Weights of a small transformer language model: rotary positions.
Each number is 128 + 24 x the weight over its row's rms, rounded and kept within 0 to 255. Layers, rows and columns count from 0. Numbers have three digits each. The size before them is the row's rms in percent of the matrix's.

# o: layer 5 attention output (transposed), 96x96, rms 0.119, rows 78-95, columns 48-95
# v: layer 5 attention value, 96x96, rms 0.123, rows 79-95, columns 48-95
# gate: layer 5 MLP gate, 512x96, rms 0.177, rows 0-73, columns 48-95
# up: layer 5 MLP up, 512x96, rms 0.161, rows 0-73, columns 48-95
# down: layer 5 MLP down (transposed), 512x96, rms 0.136, rows 0-73, columns 48-95
o78 082:122145127135151110157123083121136117141167104110129103138161081144153112159152128118102162119070161171098141114152101170134113157103166121117136
v79 091:147132105145135097153130163108134135104125169116105137132138103156132135103122097085176118162107158137134146149142133147150137145160115121111099
o79 083:098144130100126111106131086145137090153126112118155135106125113130147128110134120118109101120132155163149158147104110128126113134066138177108130
v80 087:148148094118143108141159097112094139142113128130116130120122117145154111128112135119111177145146143155121111141104103159101134135132132110142117
o80 086:092096136151154151135114095106128133069130099133121135119119136146125110125160139153141152106165140174126129131125117106117105170151172104122133
v81 103:087100103096157089163156078135151177103095143159134148170124097172136116151135138124131176100084133123152110161133156140158095171141113111117128
o81 095:088114100111151160119099125108113142124131132099127150134146154124139138106167101146150127173113136153125127127130133107122119113119141164123103
v82 096:149105111118089148115117081121139142131106161136143112121129096129122156088164102123089162104172132150144179151125173138124109122137121133155094
o82 082:103148135130140156118085131128158101084134092107128157120144102127153096118113117112139088107160115126080134100144185170164154111153139152178120
v83 089:104172142150204156163157133119161103145116107126124147128118097106120171158175162111118158113094110139140130156118125136098138136107126109169117
o83 089:101159154111133101118100114126091100135137119077141152142123146141122131114157145158131110148141130074159130069117095116116110112132156090123129
v84 107:167124131162124152111128174174152105112117139129082109100145200103152087130124110097154122130127113140156115158129085110117133111089146137134143
o84 091:161150088132097091146119108096145188111146125149127104132101151117148141148189071115108120144155159130138115122108151146164142144186090141126150
v85 094:108132184078095093142152119149115140092131139084139141157160151148147123105153111143143125161139138158141091151132142150142123144148116118139166
o85 077:111119124134149129113130155110175092089145156181136139120131140130119162121135125116128150155123113123172123146131093115133133081100134165138132
v86 099:170148110163095089129172112150133115119120119118109172135102119159171141089119131106134126137125089133112162150126095136131123077115145111151144
o86 092:118146089107129123133103142095122121109098107127137145102113172114094121156134112191140100124076159118115127087138113121133169132150138183117130
v87 101:115107085121148171099154119103132197129103139137106124139141144193127109156162082118129157106130130159153118118098158116143133152167152110128135
o87 088:136146152131149082154070184114127088106092124103114147124110109119140153144135140132112111169099113147128139110114121124164113106091127103121097
v88 103:156145101133119120164160085128129112102081119118136142096126055108152134141144066126113135131143160104110162123128135140115108137116169146138189
o88 098:153108142118136165120116144119156101141156108082152108090086123141150067168128111137139128130123132133129140110148153107107145138130109159163122
v89 095:161133134113098107130113178106133113125134123182156087108141124073092097111143148149136127113120132102131086081114115092090130091103146150174129
o89 087:127117134109154105087139113137120160169144128123133125129137187169155119165185118132092158150143080108124099111146108133117124130155104137182175
v90 098:137136101116121114135127137122080120112110155125148173102114115117134106117148167172147160115084114130124139104141132103121121146101134110137125
o90 100:175106088152103138119121155121156145159142139116115156167146167118111091141122115133160130096098109124137135117139118210142097117161116113135142
v91 096:105173132163143132132172171121149129137180121171113101114096164077166098111093099173110187125118097147109131143113120093129127121125098130120140
o91 095:122118134065112087114084127141101101121135122116160147151138155142129124124183105143140122131159130151133095092123127135161145173143116123163124
v92 096:141146154130123097125090092109128094143123182103135147125117078130149138161143128100122097143114153138140117131107126176167075145136085143149133
o92 088:134105143139103170157142102088098149113134120132140118150148081131148156099100099134128106130112108093109134113105135111157121089122125180155130
v93 105:104161094155123092111122110138149145076129129116101137159122129138123116134121163113104139160079148099156114189162177155131139143117113134116141
o93 089:121113134102124122117175087137096111095150140114200129114165140129144122138103126125122112132167136154099142120115099110147154127127109138114166
v94 102:125149127141140084126122111104148109136161148112102107113089114124135137134102122136138094106070134145105115110128158138127158126086169091128118
o94 105:108162134105123159143120138136107152158131107128151092189173164148180128105120106153103160140141142173171113137093117174108153115146088147134122
v95 098:137132110131150136149147147123138133094133148129113072130106136126127099134134162140125137155075141091107096139149063118126086147114127139128099
o95 091:116124145149084115107105186109104145135112103117131100118141184126131130116165102123104100138174105154114121123157079158138101136147133164093149
gate0 106:122089139157142114185112109064117099135124103146104133126119119122171135138153150147160088136137120130159123143117136146160137102107107097148125
up0 103:125105105114126066144142101103110137081084102130078103134114108132134156127108093130144105130128178119148163157127125120122137132100121137164156
down0 102:131122127102115151122094145077108128188124123122170132121127109123146124121123162103125100143154166112124123113142101183132143118105116160097164
gate1 100:170135131134130114103100125132124127116116142102090134133106117164141144152085136137148105143125130130097111165089140164137152139116114146154122
up1 095:116162105122128115155115104154160101130137137173117144100141080087102143118138145160132115106134138148136085109086083134125128140170137133142131
down1 098:082134148149134151078131154118134121140109110126185133150129137115141119150120123119158133134079172143098118135137094113160115140130153137145081
gate2 110:111106113117126158145107124155143144092123119147099080162120160142083067120123158107126097120101108132112119114101108121155086115118147168114183
up2 101:098073140123109143128109158143084149102103136138142136124134128123169063113153168155087128134075161131152171167148101152137120104082180110169152
down2 103:146123148126132120123160123140085110184124141166133130155117086098153130106129108096143118129120112135112133129092142135158118160124136117120052
gate3 093:191128158138145175105075136142162130123139095141111138119120128115159078137108140133164103128104121101100141163148142118111139158136103104102121
up3 093:142164103089106124162135157099098141102143147088133134158085131150149144096113146152126136131167150110146156141093118143156144131163151134106112
down3 094:164147096080108136157107158123107134082098112149110119122151119122127164134114144124139108129155140120166133123151139103125116106099104046116134
gate4 088:151150104098125160135110106117138142138149123120140112122120088150131101160127117129114128163109082141091145088161109130082175121114113156139144
up4 096:101130133133152140114171160140127180136136104152130155118129178122087079147155095128137100082114112119141119132122147106145136145153101155122130
down4 093:157151128167146176144101130121126134108121125110119159190155098108118131157163104155095136089169116083123128116162137122178152065137148140146093
gate5 097:130076121130132132127114099089127137118081156160115140111131084121091123133120115171128099125169149091163099082105121134147126108176125128148147
up5 097:143145134132108143135094119131170151111161130119083165146124131130089099126129152156140081130118119163103128157070112139112108150166099134115133
down5 095:127129135186125122128174145134142113155152153148118150147160122150116139103146134141129086103118154148146082119179133084129094145115116086091094
gate6 100:148092111142114116160101142099128114144136138152078130157141103142118125119102141116085087122164181139118103125160138132105128117165131129082099
up6 102:165122131160153104154103145131127144184114115112072094117122162146134108133133159127125098168154106136122110133125127127131115120150111131155095
down6 100:137070120122117125130120161158080101138131092182114127168120132121137142103086162160124132094115115082138119127142129150096116108133110117147155
gate7 109:132123123107113126117156122157109143150126154125134094115154165090145102136136147143141158164105123127105154115171091168154155123114125128134125
up7 098:170122124130115135122180150156137129119135125118111117124170135119128113130133133119105176116131100135109149085111156149133174109112126140160111
down7 101:126136096133168158078165089150102153150131138091138075099130179134160088118130149157139150114087110116089159145135117098171113120101130143149135
gate8 106:118107151066140115125140176120181118129128114107167122096120134145140094130132140109150116116100170176142119140113139083167157184182117173099112
up8 105:116126131138065111118129164116097147058130097154114128111155123106131155100119108116137078117142141123109091093153096124108151149128182103083149
down8 101:178138085184152107107111071147130154091112101087163108131107132097127136151097135147138165155131103181102108104135145124143128097135141146086138
gate9 102:187144150145121139091101153161108112137105107142106121137140138141122149149162175124143133128132149163104104151164117137152140112130126129112058
up9 102:154071153153079080095125183136125141187118099137120137148127110106115156133164124108100157139122125075145129128127112144105097139119152115124091
down9 101:144086096144117155134139097102127154095166108109112113162151100133099158127103103166130111121124097118091160132130166172138167143124125188103111
gate10 097:153146146135123161136169110136137084141122113163083131103138125137117146154120076145155098070120150154131122084141141113143130106099159162139098
up10 104:112103139127146159123134105143107110076127138139122148148121089103118112139107140180149160086158089135118119106128092136116118150170147080132143
down10 109:147113164143127119120119136107133134098117123103138112198129117134170170122111110124162105131099123159110126133150087129112052163136134139126150
gate11 091:140161115152135100113110134093101178104151137116095133144149178117079126138089102132129149138102121101136093122111186094172146137134130092116143
up11 099:119139112124121123127157103165068134183168144112146160109149113143120091106129111141150118090124091105138139125129118141106146147163106090133114
down11 098:101095149127158098161161139094124082133131115123094119119122129091101113124116097140101115159136144088147131148129155160163134097135185142123144
gate12 100:113171131125153143106142153119131126121110113129152104109104076105126127136105109178120101105147111125178106126148073128162134090154095141141127
up12 098:089099159053126108119111130157103133140131102098130113126157139119127132091111140152127148128152146101136147084121119143103136098119132121148141
down12 099:155147177143113138146126129115112119102127136135120165102122161086122121146137130172120105125111157099120129120121142142098135085124165132122143
gate13 093:149124109123117172117157096137092147125084096080122156133160089173142095162125162092155121076122154169124087110127118140087149126118130130148126
up13 094:114147120087116127160131147155142095137118165140100168141126170110133079144145128147134172140131129098148088133138093117103185111109105135119128
down13 101:116128096142105161115162143097134149150115120070117155119154120147146097157085134135128150092126121145122089154098070152149140109138124103132109
gate14 102:156113161116111124101135158143075100132100154127120162065161151122184078138104114131147150127124174142112162136121121159175125137090152133143094
up14 101:090088140115113138097196090099118123141084147116129105134113130119122103106143155098109139141105131167158115145101142130129133128122113134111157
down14 105:148114192162164100141164131147104149132133168169096110120146108143160106117127137131128172156130119137129155111155151120099085111106155118152128
gate15 092:101111122177182125108124120088083105091123133126153148144134163128112135135109085136131166105150120136115114079146075106128118133129107112176156
up15 094:114168106104111100127092060155134126086118128139129142126146120158086093095125107137156147064107159100125097117113149146143160168141132120154161
down15 095:095153135112115112156122134145134173121109126098134130082124143112116104138135138170117114150105203140110108127172146130119076136126134121150119
gate16 122:156132154110106128125140172114132164125161116127109095103091174102125133127100144144149144108129116140134161137099114107148124152122137135165137
up16 116:120149145135085103099063128123151168137170090125106113146095137125113106099093109117183112091146141131108114123174158128112096119151144129109178
down16 110:148156107148156110120126133117108118137177088163116140139118116154085164172094123131117110116094188161126113130160121103107126136076139160160092
gate17 105:155123092100091107105094130150138134142142165140153121163123096119109115142089158125158155124131124149110131123167136170144125141092143117117108
up17 101:122117149136128122170145127092163096096138130137169166126148093155155117119112099121154120134149150129148134114095121185121128126121116119128093
down17 103:120116135121123156133102096119108147149132128128126113108149141135151158095138151119106121090164147151136131125149085132111118089096131136085187
gate18 098:169131136146156066106158108137138092106115110137095111114125133147109096127134110076100142135134146107114134173152136147144119119134114161112131
up18 101:144107138126182090110123115182138143159148081107078130121078121095087138139129136132165101141107125129110109134137115126128109169136136130112120
down18 095:170151135130110114160121134128099175124158109134120148140138153128126123151144092142127117157112105106160053155119121156116136164126129118101134
gate19 107:109140136106112157137115146116135158082083103110125163068105122162154121159139109129148152142107134098118088159143111120170125151117105108147126
up19 097:137145150131143113183131163111137112145119100131132158102117120136113099102115105043116125143127163127144105121112098132120088144139096098154123
down19 096:143163099134142116113134163154148125102176103114128072155160087122106151128123158121089140138163164128128171159128128103096122140117119111132139
gate20 088:132103176146124159114086176099121165149136111145108144139122142090098101125133156077111118119149138160111127108139119122075128107112118155124161
up20 097:182103122120165155125132139176136099139135173123116154102121181184140115127094092101095116104155123125114181105145172099116118120119110128087125
down20 095:098098074113138165110149149136096100131150148187142146168142113147128135184093113127132148131145131139149099123165131109112142155086137146181162
gate21 106:121144127115120188136158069128105142132113135115080114125129106111107087145123133177117128141148172167084158096093127129087170147106155114137122
up21 099:150117159105167135072134128170113156113160126093118120133140141127091139105099131158165109152138142119084106111157068144126124156153081144134137
down21 095:153115127141113162114146101144118141120116137083093106119115124141121099144128137120116150096140117188132154096153178117144159154128135131124134
gate22 089:104156118108122116145139148184139131137128105165125118132151112150131104160133105127151119118150167106109111143106163105146172154143108089157122
up22 102:130094142155125160133132142143112114088143130140105163131106122128094068156124150141130112116114135133124115172083106105114134151129134142148086
down22 102:133149113096159162132154123141126157107095104086160174147097138106133147112167133131120153134132161110126197157133102134129109114124142085076130
gate23 111:125135185113153159089089129142146142114123089095123120069116107117124153110133097125125135078152101148102136135113144160154075172167126092141116
up23 099:145134114143122130096108103134143131126113108124125178161080110114164137096133164141156132120086101157105146140084150169156107133118154132164096
down23 098:115157133099114073117118189129116127145119165150129131145118114117151149133141148126108127185131131079170147140132148090137156118151146126131114
gate24 102:104122170121144120122127131164078140150102111156147104126158115121117160159103134117138127152109139112108118101124060121140113126137098155163157
up24 099:154121123143129105138123107084169142121114123157127123136154110160164159128101108158129145129154095145141147145118141104102156103128171151158144
down24 095:144125110151121139141120117150143096083123165174114167134132116110130144121110127131139152101106128137160081142128140158145101186125073161124117
gate25 111:172125156078117102098109082090137102142132069158180130107169134111097115108120151112126161148116091154121157112113148155133133090133119133127143
up25 101:100154145153141132090131116109127117076118123148076094113140136128140150113108116155150135123102095105109158185110115121145140153130153167090171
down25 095:153145141101144136097097113143111117134118120170137108164128147109116104129091108152122140126096083102140152175101140112138163151184080100074149
gate26 087:107136137096127141137171149115064148080101122138121124121152124165110146103120150108140130140127112172136143119102116124154150138153098160153118
up26 087:102133153111122149119131128141170178157101126109110156125123140126110141092191075119134160153153133172113152107151123151093128143128142097162111
down26 087:163118136176105124107098105127124149116183123116124088146145114114156143216142138152133126101116136118144121139154110176111148079139107066128173
gate27 096:136087144133127096098111134151151128114109152158172098154139082099113127139151127108158174126116080115096160157137099144134128142144138156165108
up27 089:120095139149119128140104123161120126125102114122125173149136103119108104164141146110135061183100102082076158150132117130129150104122087151148142
down27 092:105100140118160122106114100100126125156119129143110127116123176128159109140124114149132135115092161121120060157088104107152154145106127160113193
gate28 107:147111166148136147170084124112163084132154116090119142137129138145105130101099130157170118126130148120091104125095174142143098143112167180117125
up28 103:159047119091150131130150125162127112140100159095138127157111134150132161093118124121169162166146131126163137116116131139184139162082136114103128
down28 103:134143147126157140076146084143114146088126142120136120132132129115131104140136094141132135175135098118128169132108128064126150106129125177166165
gate29 122:117094163173120105157118111122145170180141125113103104130108087146135128124128133092108133120094133112117120195113123121140104146129125143126173
up29 107:130078143118081098124106125124101123104125113082135131094101129126164079105091167160104118146105114131092171122178165136125096100144110090136162
down29 101:103159148162094127106153120144141148143123118087128153137119109143148125142150064092168112135080112116158145072124108128116127086125109158120094
gate30 087:142122114187098119154135157073140108145133128118122120156156146163175094113084142111139111100132128124175123113156147119122113077142133088131124
up30 100:107144091149157106162087141083146118133069142134114180171137140110108163141123194077125108132099120118135144108166135119143097104118074105144151
down30 103:119092176091114130129122119146107102135119128148141122126131150126073116120141129135158121132114098094139152193138167148110137145141195134147132
gate31 098:122136110114108101126119093099153135132139105141091107146130090161180131126144133132136140135110132145095144109165123112108170102113094119094140
up31 097:120133139100145149122121104126114200161133116158163163120156156136097136137148091106107127111065125164094156172097156126136140119113102127160106
down31 092:115103146141093124133136145106113089157121143084157159109138104159135122113121129106120096147126169143143120095127162147115082118099156095121092
gate32 091:131105147095125146130116117116096114134152139126106164167159160144123118153123132119136148090109128092092142109143147114127181088132162122130113
up32 102:107068129110149109144125120167113137085093142076109127114121127128137127096134129160153130134144179146112116130134155158162131135158122108111110
down32 099:118111112142141147156102122106143145108151142107139103145117109172142115160109126169096107188154118102137143081117133110167102079172097135110121
gate33 106:157121137172085131136077163157110068146112147110135140153146108096104129127094170134135118133112137156115129121155104114086179080093164134123134
up33 099:111082134146100124128147132143086125077118115102117132160145122140125150092079155153124152090133139122126163158107111112165152122159140166124143
down33 101:111154161159144122150161117122137143137162162115142156095156181134117141126079168103118123145136101130114168096165115089123154136082108153136116
gate34 097:109116136151142125142126096134100101099153096137076111100140106139169133129100143123115111146086142151151123144106110091152156107155101106093120
up34 101:151130101153127122120112139118097139197159158169109128136164174143101140135134147167095131125107090127097155110116118089128084100115110140142146
down34 099:150101129154114118124126092141138131159115097104101125135137108148137131136108162108069147149156176139154158133148084116179170131176096095111103
gate35 088:159082090113080141120122114109091139131127123140116115137155153102113137177135171119139123134156137147161115133135142084136118123132143108162120
up35 096:124151089115110105162093175172144107132143146120113075116139141118156149147115152116127136106088130113150130122115130120115141166135154093128172
down35 101:109181119132139137144142117113149152135094150111113148171145114141125108142104172128146147126114166147141118145146162125114142116120142139130104
gate36 100:104107113112102150142163080151102149134111097128145116127101125100129153147132109122108114122114097114128133080128100125093116127135145115096094
up36 099:159115116137127130101121093157092121143158154115142148129136107097179137103110117131143096089123152122104139082141117148142093111116109108136132
down36 102:128123093107136134147086136088138133084159148134116111121147096140096104144100153091089112139149146114126164184095074143131159117131101107126121
gate37 106:104132138125155097138117174137103125122096088102120155164186114137153168116148102149097143113146125147129148124174128093117121166137143125125140
up37 101:134133096140131139126133161127131123052097111104110114130154100101139071142129153091175116127145118116101123145087117152130122089163131169124114
down37 101:120086122135127163105145135115150120132135139128162146161095113099140111082148127131122118114178115195106132131109139161127121161125153173139118
gate38 087:186105146142120134118116129128114101151122099151176132162131154141166146144149166103096136111154084092159127143122096119102095158125174080138130
up38 100:133093112138123127127116090152141141124143145103123131101138112148166150143107121155116197106118142092094133116107155125110148180099138123160075
down38 100:104147151106130082118157113097112112139095159133136151067126151127119124112123152141103150138133143119137136118078132118103120143135160159117123
gate39 112:134136125125126099120102153120111113095162123139090118145106134151155138159102143087141146144122171157098137133129168187106131135118117122157067
up39 108:152176120088134129115112121140125114135120078132135101123091125108118136120050128107113142142110124128099112135126116153123127170125134144149092
down39 103:087156130124155137154125105153091129119090096079133151092121103100160136124129117126130169170140086099160114086148142091112121139133152111148086
gate40 100:132129115158108118126144128108105106121124147112107108186175100154119177164170120116099099117142105116151161145125141117160102168106139168123090
up40 103:165140092107088123113097060153122155179145111123129125083091100128128124150136125126149119130112153123139117124126169170131121084156119160129157
down40 097:125153136107096119118155136122119112142154138127137158135116127173175142145166133131136124142110118151111142115150135144148118128154120137133131
gate41 123:137107109170122131118137149099144121129151134127133096162105167098111113114142118086168121181125127101127162100122151144121103131144098118112115
up41 106:133182100136117155151135128169100147147136117138138162117141144092110080129107134104150101139118118112183123110151125134140151130095149106147144
down41 100:145143120154121141144152156154140153139134133122130103135120165157132158128133148155111141144108144118146108076103110177119135113119136120117100
gate42 083:109091134134143173125159158142088121122151090103154146080159112113151139100130156105095159145148148068126128115162117141111122125122098114107138
up42 088:121105080114113123123125150144120123184164118119127154131138099143122102145161099108099073135128107119128129112101114089128131131109122157120110
down42 083:091086195162093156136136125117110120125118105120132146117150122106187153140122115110131116141115105148100119177186112134121161165146127085135149
gate43 106:118116131150139105101091140140107126154083116098117109153163102172102125113117084123126134128166120082138133105140114157116179108156150109130157
up43 108:190104115118096121113113149126135151122117142135136134123153130127109114130125128123154121068141126137118101135109126177147181162141101089142100
down43 104:144108121096153159116094143143106101124141127147125118124143138111131102089108137125165132120097114078112109154174119135106116103138137098177138
gate44 106:119168147184118112096177155142163107131092110174115135120114110131152155106085146155104125149157122122127119131107133178105120147165115135161137
up44 111:113102129165108137158113132154088093102134116101128132074179127147091129119129075139152123133128122102157155121139118124141110150069137137141146
down44 102:120149109124134113153139120136124127158116152150139139135134165117111117098173152130138127161144084100160126137146160105146121130191125111085148
gate45 102:102146087089128135126150104119129086128125138084119151106166090142113124135093159125160128143106100115125139168131077112083102100139152107109114
up45 103:168143142094141125139107120119132165141172145124143102098124152133105137157134173108108161107097135105115130145137111137120126110100137135063090
down45 105:115143080113107119157133100140133139116107112089116132099163139127139096114147113138182096106120128154115138149122115177115134111169124103107119
gate46 095:123181146144167151150136181094135144111117106134155119122096108130123105115099103159118145180142132098135112130116121066130163121106067108149132
up46 097:104073142129083136131106130131078101118133129156159144077116135132108127131145145117141120093149098109142113139157116163127099123116158148071138
down46 097:095139138137082116160126110090140173132120098107117111097138194141137162155114133150152134102151153137107135146131103136146112080118141110084155
gate47 096:132123101115127129127092115137153127096163119145145151161118108149152090127088093097160105100102152075103151190126115098131112132113108135191085
up47 103:145111115135110130125086175089155136136145160154100103158167153156111144155159104090140160151144105161127121076102161143134097112129113151123138
down47 104:106097105126130103097148149162090142157130107120075084119150132105102170128122150141114147134159137164148109135139110170146122123125131138077118
gate48 099:105128137157128152193114165107151118144170148139135145138137139174115149137149117074147129147147108132129146106159131149096131159138117095132106
up48 114:163140118105084142114125103119090119128142143140118162130087100121143142157114064106152123131146127145131125100102097161098139124110110172148103
down48 111:161148132068088124070136111106117167171113137118133155126136129112119139148137156127114101141148135146112147136116097142132105117089158151108109
gate49 101:108169135109132161101121142144115110154124142102115120100136129145164107075095156106147143132106112089145158165154142100069125099096124102160134
up49 102:126138094119150111151145166129144134112146149156094132104083126109173186153142159123097091072118135122167153127163114099134139161161121125110099
down49 099:134126125150134115111108165117129114153140152155114116134167066179105184153116152106102098079125152142077126146149083122124083165125155107082102
gate50 096:107101144154092171084130136119143116146157180136117142125104141083130165108111125085150117064135147124090153162141099136130180141148146139104102
up50 090:140152139104170086144122118164114134123101095165143075139136127178132105161162101147086138144136151083140109095133138116143105151109119121167128
down50 090:129116092139121110162114127116145070131110117162114130127184139123114129108112118107117111094112102142130157176089125107115126154121091160114153
gate51 096:164122156114092078129117124115168140091139102134133176095139092127128127128135109100154126131121137157098140068111124148141114136135152188124141
up51 089:160124088117112090119096131101156152092075160114147179115116110134133097144135103147136084122112161137117131106103131152091150134135147152158152
down51 092:130155157179152115133128153152109110104153152102158150144110136114098138153167120124152165141145107095128115134134181124124132131123133079146103
gate52 110:115127120088098113077082136104098117169098117103093175114117147145105107169122124141129108121110125114120111134101162086147108142153139096128105
up52 101:135142112116095139123132160085125123115134153094096103139143174120148117130137142147119134112128109122131133124093119139110119115141157163127105
down52 105:153128097152108117148140112125128124139154145083119116112101097134133105136138189107139136111137155156104112121099098118090134139116123097078082
gate53 104:148098114125112111148139112115133153155136125083130126163122184130107158120144135102136117168138078117111162113158145173143145105120097129106128
up53 101:093119121134121127134081109146150111124150117153107125155104119121067118100154152112082128133163138103112131151150146135154142139129103145149142
down53 106:113120093133119145110086090147145150104113128127110120179105112117141163117103140201089107168153135125145091141171120159135127133108146152140122
gate54 107:127086149100138123147107144143141093097087134123089093078103115117122149156091138110125104128161127110143108100138154116156179119114127143128138
up54 104:128130140106139123108126122090119088127122117154119079123163084110187102100154126163124088131139124094123153124127109147104115112129126137147146
down54 108:099155154135155166148146127171112077127120176142125126100164112164135113139138149112136137148176119128127138118133104119108098120154101131140106
gate55 093:118106162147120107146066140162100135094124118142114139104151140117131128108097112137143106128098106165133130102134135146131092106137127124124182
up55 100:162113142177123083129106111100115132135090163132111147108080107096109126113110127113105121098128087088160119113111151101097126104162095131142144
down55 097:127131151125115155134147120133130121133123133167132129141123157150153091157080081157153176151118123159126115158176140137137144137099136137135098
gate56 104:131096143109123121161108122140169122093114116168135096126103155167137156100148163121136142102112075146163129088106124180163152122114096101123120
up56 096:107121156171163160138092139122121168117108083174148114185137101148105108110109114154128131131091136183115144135168144162119123115103146138134090
down56 097:130096128141154126108146121064152144131144139085134131132098125114165155141139124161112162158137172137134137188128139131145114083168121099127151
gate57 090:164197152123164147142117142130138133115141086131154169090177139140131121114135152112143102143166138148115106096130121148116116111170124119168144
up57 096:119129139137142114154113112142147138152156119136094122118114091143148160160088152103167156107117109118100188144144116103110120129091172144098095
down57 094:155081135114095161111108113121147145152075107152094158144099132126152154131057125107139193085146145105138114113141157145123125146136142119163112
gate58 095:130140139125158153129089147160146108116110120149115136151107121131179115091130148125111118092108130120114114152155137119172140132110091083177154
up58 105:107105134111104178191127138075127120133166133112138112123121101102165126114158142089122106172154120153120121089141153120112128128112141112108101
down58 102:146184121130177147126162117093137118133138116170115092124168127120118105167122130124099116070092131127123148138124147144128149138166144133110176
gate59 088:135131153149137137119083114110093154102127135166123105080106112099140133164132147083108119055152120131118082119108116097169115114134077102098116
up59 099:120137117134111192100123146132099066100099099137132132147130117113140144069098133146115123151138120126126142170121113141136141151148139109132129
down59 099:101124091109146139122141142096153099139125130128126113105162084115117101129088127137141137186153088125147095116109149107150112141139122152099081
gate60 094:104138172125129168129126179153131121142127142132106122116121123167111152117148160088119121134135114097130153151190140119098171111155107103146106
up60 102:155133094147124103166107132097126096122156140158117103109139127099131114110163095145115065123139146142177087143108113163099162130151132068161124
down60 100:124067131123116128148142079132128121117130123135130156125139108145204102106108105131163147098133145137106124115151141129168106092119127105157157
gate61 101:131163150104149128136129140121078135119102132131118150143188125183128118109111137130134118100130147151061162137106089137148135147125173131131095
up61 099:159121166117167103098068115126104114114114101142182110103115121130082159109075119157115119151111121122129101161143122128104136140104147141127123
down61 098:152119144132085089131091154134075148143103081129120129113134135131138125132143152098129135153133098091144126146165107140163130099127147139156150
gate62 082:132118142131117150142077108106075142136124138086119085116107097103138153138129103097109124155106150114088119108160142113095126117127147117130134
up62 096:117111138127118123153125113115188103094119173112129151135143124097138122168126138122134093104098146138148117148125150130124125152052180128144099
down62 094:146110087163161148121140157123112129172108132089100127123151167117115097104160132120114132108133135066093135122127126137145156124152105134147128
gate63 116:113139136127094087143159112133119118132119128107147091109126113145118123157096117112091064101092162116114139130131144120119112140133162143081095
up63 107:114140148150163164113121135107127105121101140076102171101142134112126127100136135082118088127138108077138105137152144131117084142176110138118087
down63 107:113168103120149099125164141130149108064102096180119162085145140093110145156149117150124085124124126138123153165138134121124130189144131149097130
gate64 100:115111145071165082125109124132145117090183130143121123106160147123157166158121108091108117112128110118110173134075103125103108136124092141124157
up64 101:178155105118156163113140151102153158128137097129137091145131147128113073103150120095076126145139128164149090098151090116156128080106099132101113
down64 102:129129157149120110133085146086128101132183104125110106136116124123154133116096133098166129092177095164149120119160115089116164110107134077115119
gate65 100:133162090107114165114119153118152131129169098106138145101146139143068127132151102115104120093096102137139115110134142100105130162115110130116157
up65 102:126127134136085140139119132096121145101154132143107114113069147133112177152163112153106134118151103087165090144147151160110138128102154118131162
down65 100:107138148135155095144070156124094091121132089110097134073125138132107110139128111132143157140104140090164100131185114108116079125096140121150093
gate66 100:069125126138132136151117133110125127129099098133112136156122124066119142110094129141167171110112149105146123090167127114112114132136156103125117
up66 098:127116113134164086158133139085085149117098162080153136122135129091126155131134163125081135085089105149101089128117094142120122102126150102110131
down66 100:095124146135155093139118141124127118125129144087156158152103118140115129113090148128133084114173119121129115111130124138119090162151169133164100
gate67 100:094112145109140126132105115105144121137091107107140151103170145151115086126120139113124117113161076141094134166107116122082099119141144124134099
up67 099:170150147135141110103116119139160132132129139128139134123126086134149139118067139103147107114148128127165130109134182110126114175134143179118149
down67 101:143116135110145116088116144140125110161105145162167140113110123159112116092106145115124114154117099122143127156103129139111119195149126101133155
gate68 101:138111137096118169137143138132122139136116115135135147075127161139142126138140153138166149138138109095129161106134108099105162119166126094128094
up68 097:123099083108099158090138123140133131116166100135129108113134131116139108101177187136148094149147144096133155123120125141071100138101127117128090
down68 100:158141153111162133166100091143130153112137109100124144142096082138125092133155122126133124141146112111132154129100134136112139166079123140173141
gate69 089:154153130132121120146125159108167137127107195166136181128122135137112092132141115150129135130112099109140095091114133195111133166135136121091117
up69 094:074125106149135139141153067099147125103111130105133128112102108088130135116168171104144134126110124168154168177150122097136139143112126162113129
down69 098:138151160156140126119146163138147148114109152131105162124114126164171119113122135138117124093141146102173106142192100126134082133125102054127137
gate70 099:151125116100104093154092128125157121125159117136116157185161136131161152129112130079167139107141143091160097130103109141186137096117134109134139
up70 100:124116131120141169164144149133119130156131142147148062127125137122143169091159156105151140165119109105140157115097122099135110133111147159144134
down70 099:127181066106121098140157116167112111120128138115113150140139110112113102158128141097140102127170149124131115152110112115114145087120081117092137
gate71 124:116138137085162099098112135129162130139134115129125107123126119106116165155142103130122076089163094087155114147166114147136150110105145141123145
up71 105:117114131128120171134098098118113160098150149141147141128159112147143107124127109132116146149049138118103093142090121105063126117105124118117082
down71 111:129111092127081143142111102116151110124127145151093120137145137170145148111105146116147125092121167199105120133117160139141116123141090153095141
gate72 098:093128127100173126109105132117124112124097108121140142058146133099167117143100132143097116161121132124122162147131113154140123099147131144122119
up72 101:087109169136161168102153137149126128163121097141132141142095106126150149079103119148133157106122140141116125112149084107147150111155131152132123
down72 095:140199117118132118142120153077128149136118175096144153103122149110122150170151096097094128169116115076107119144132118127131151128111084140118142
gate73 097:091144127114137100165100078108087104137131095140096136109139151143165133157144118121112115110120084125130063130160136157155134067161136124152099
up73 103:173151157162129127166113163144169152150105131123152129141121176118126107142134103127105146130095151138139119135099156145121146107078160158085108
down73 101:149129123082138116147131127146103132135095091122125103124126151111113170086111110113122158118122150133095061123121115104092107140128143145141113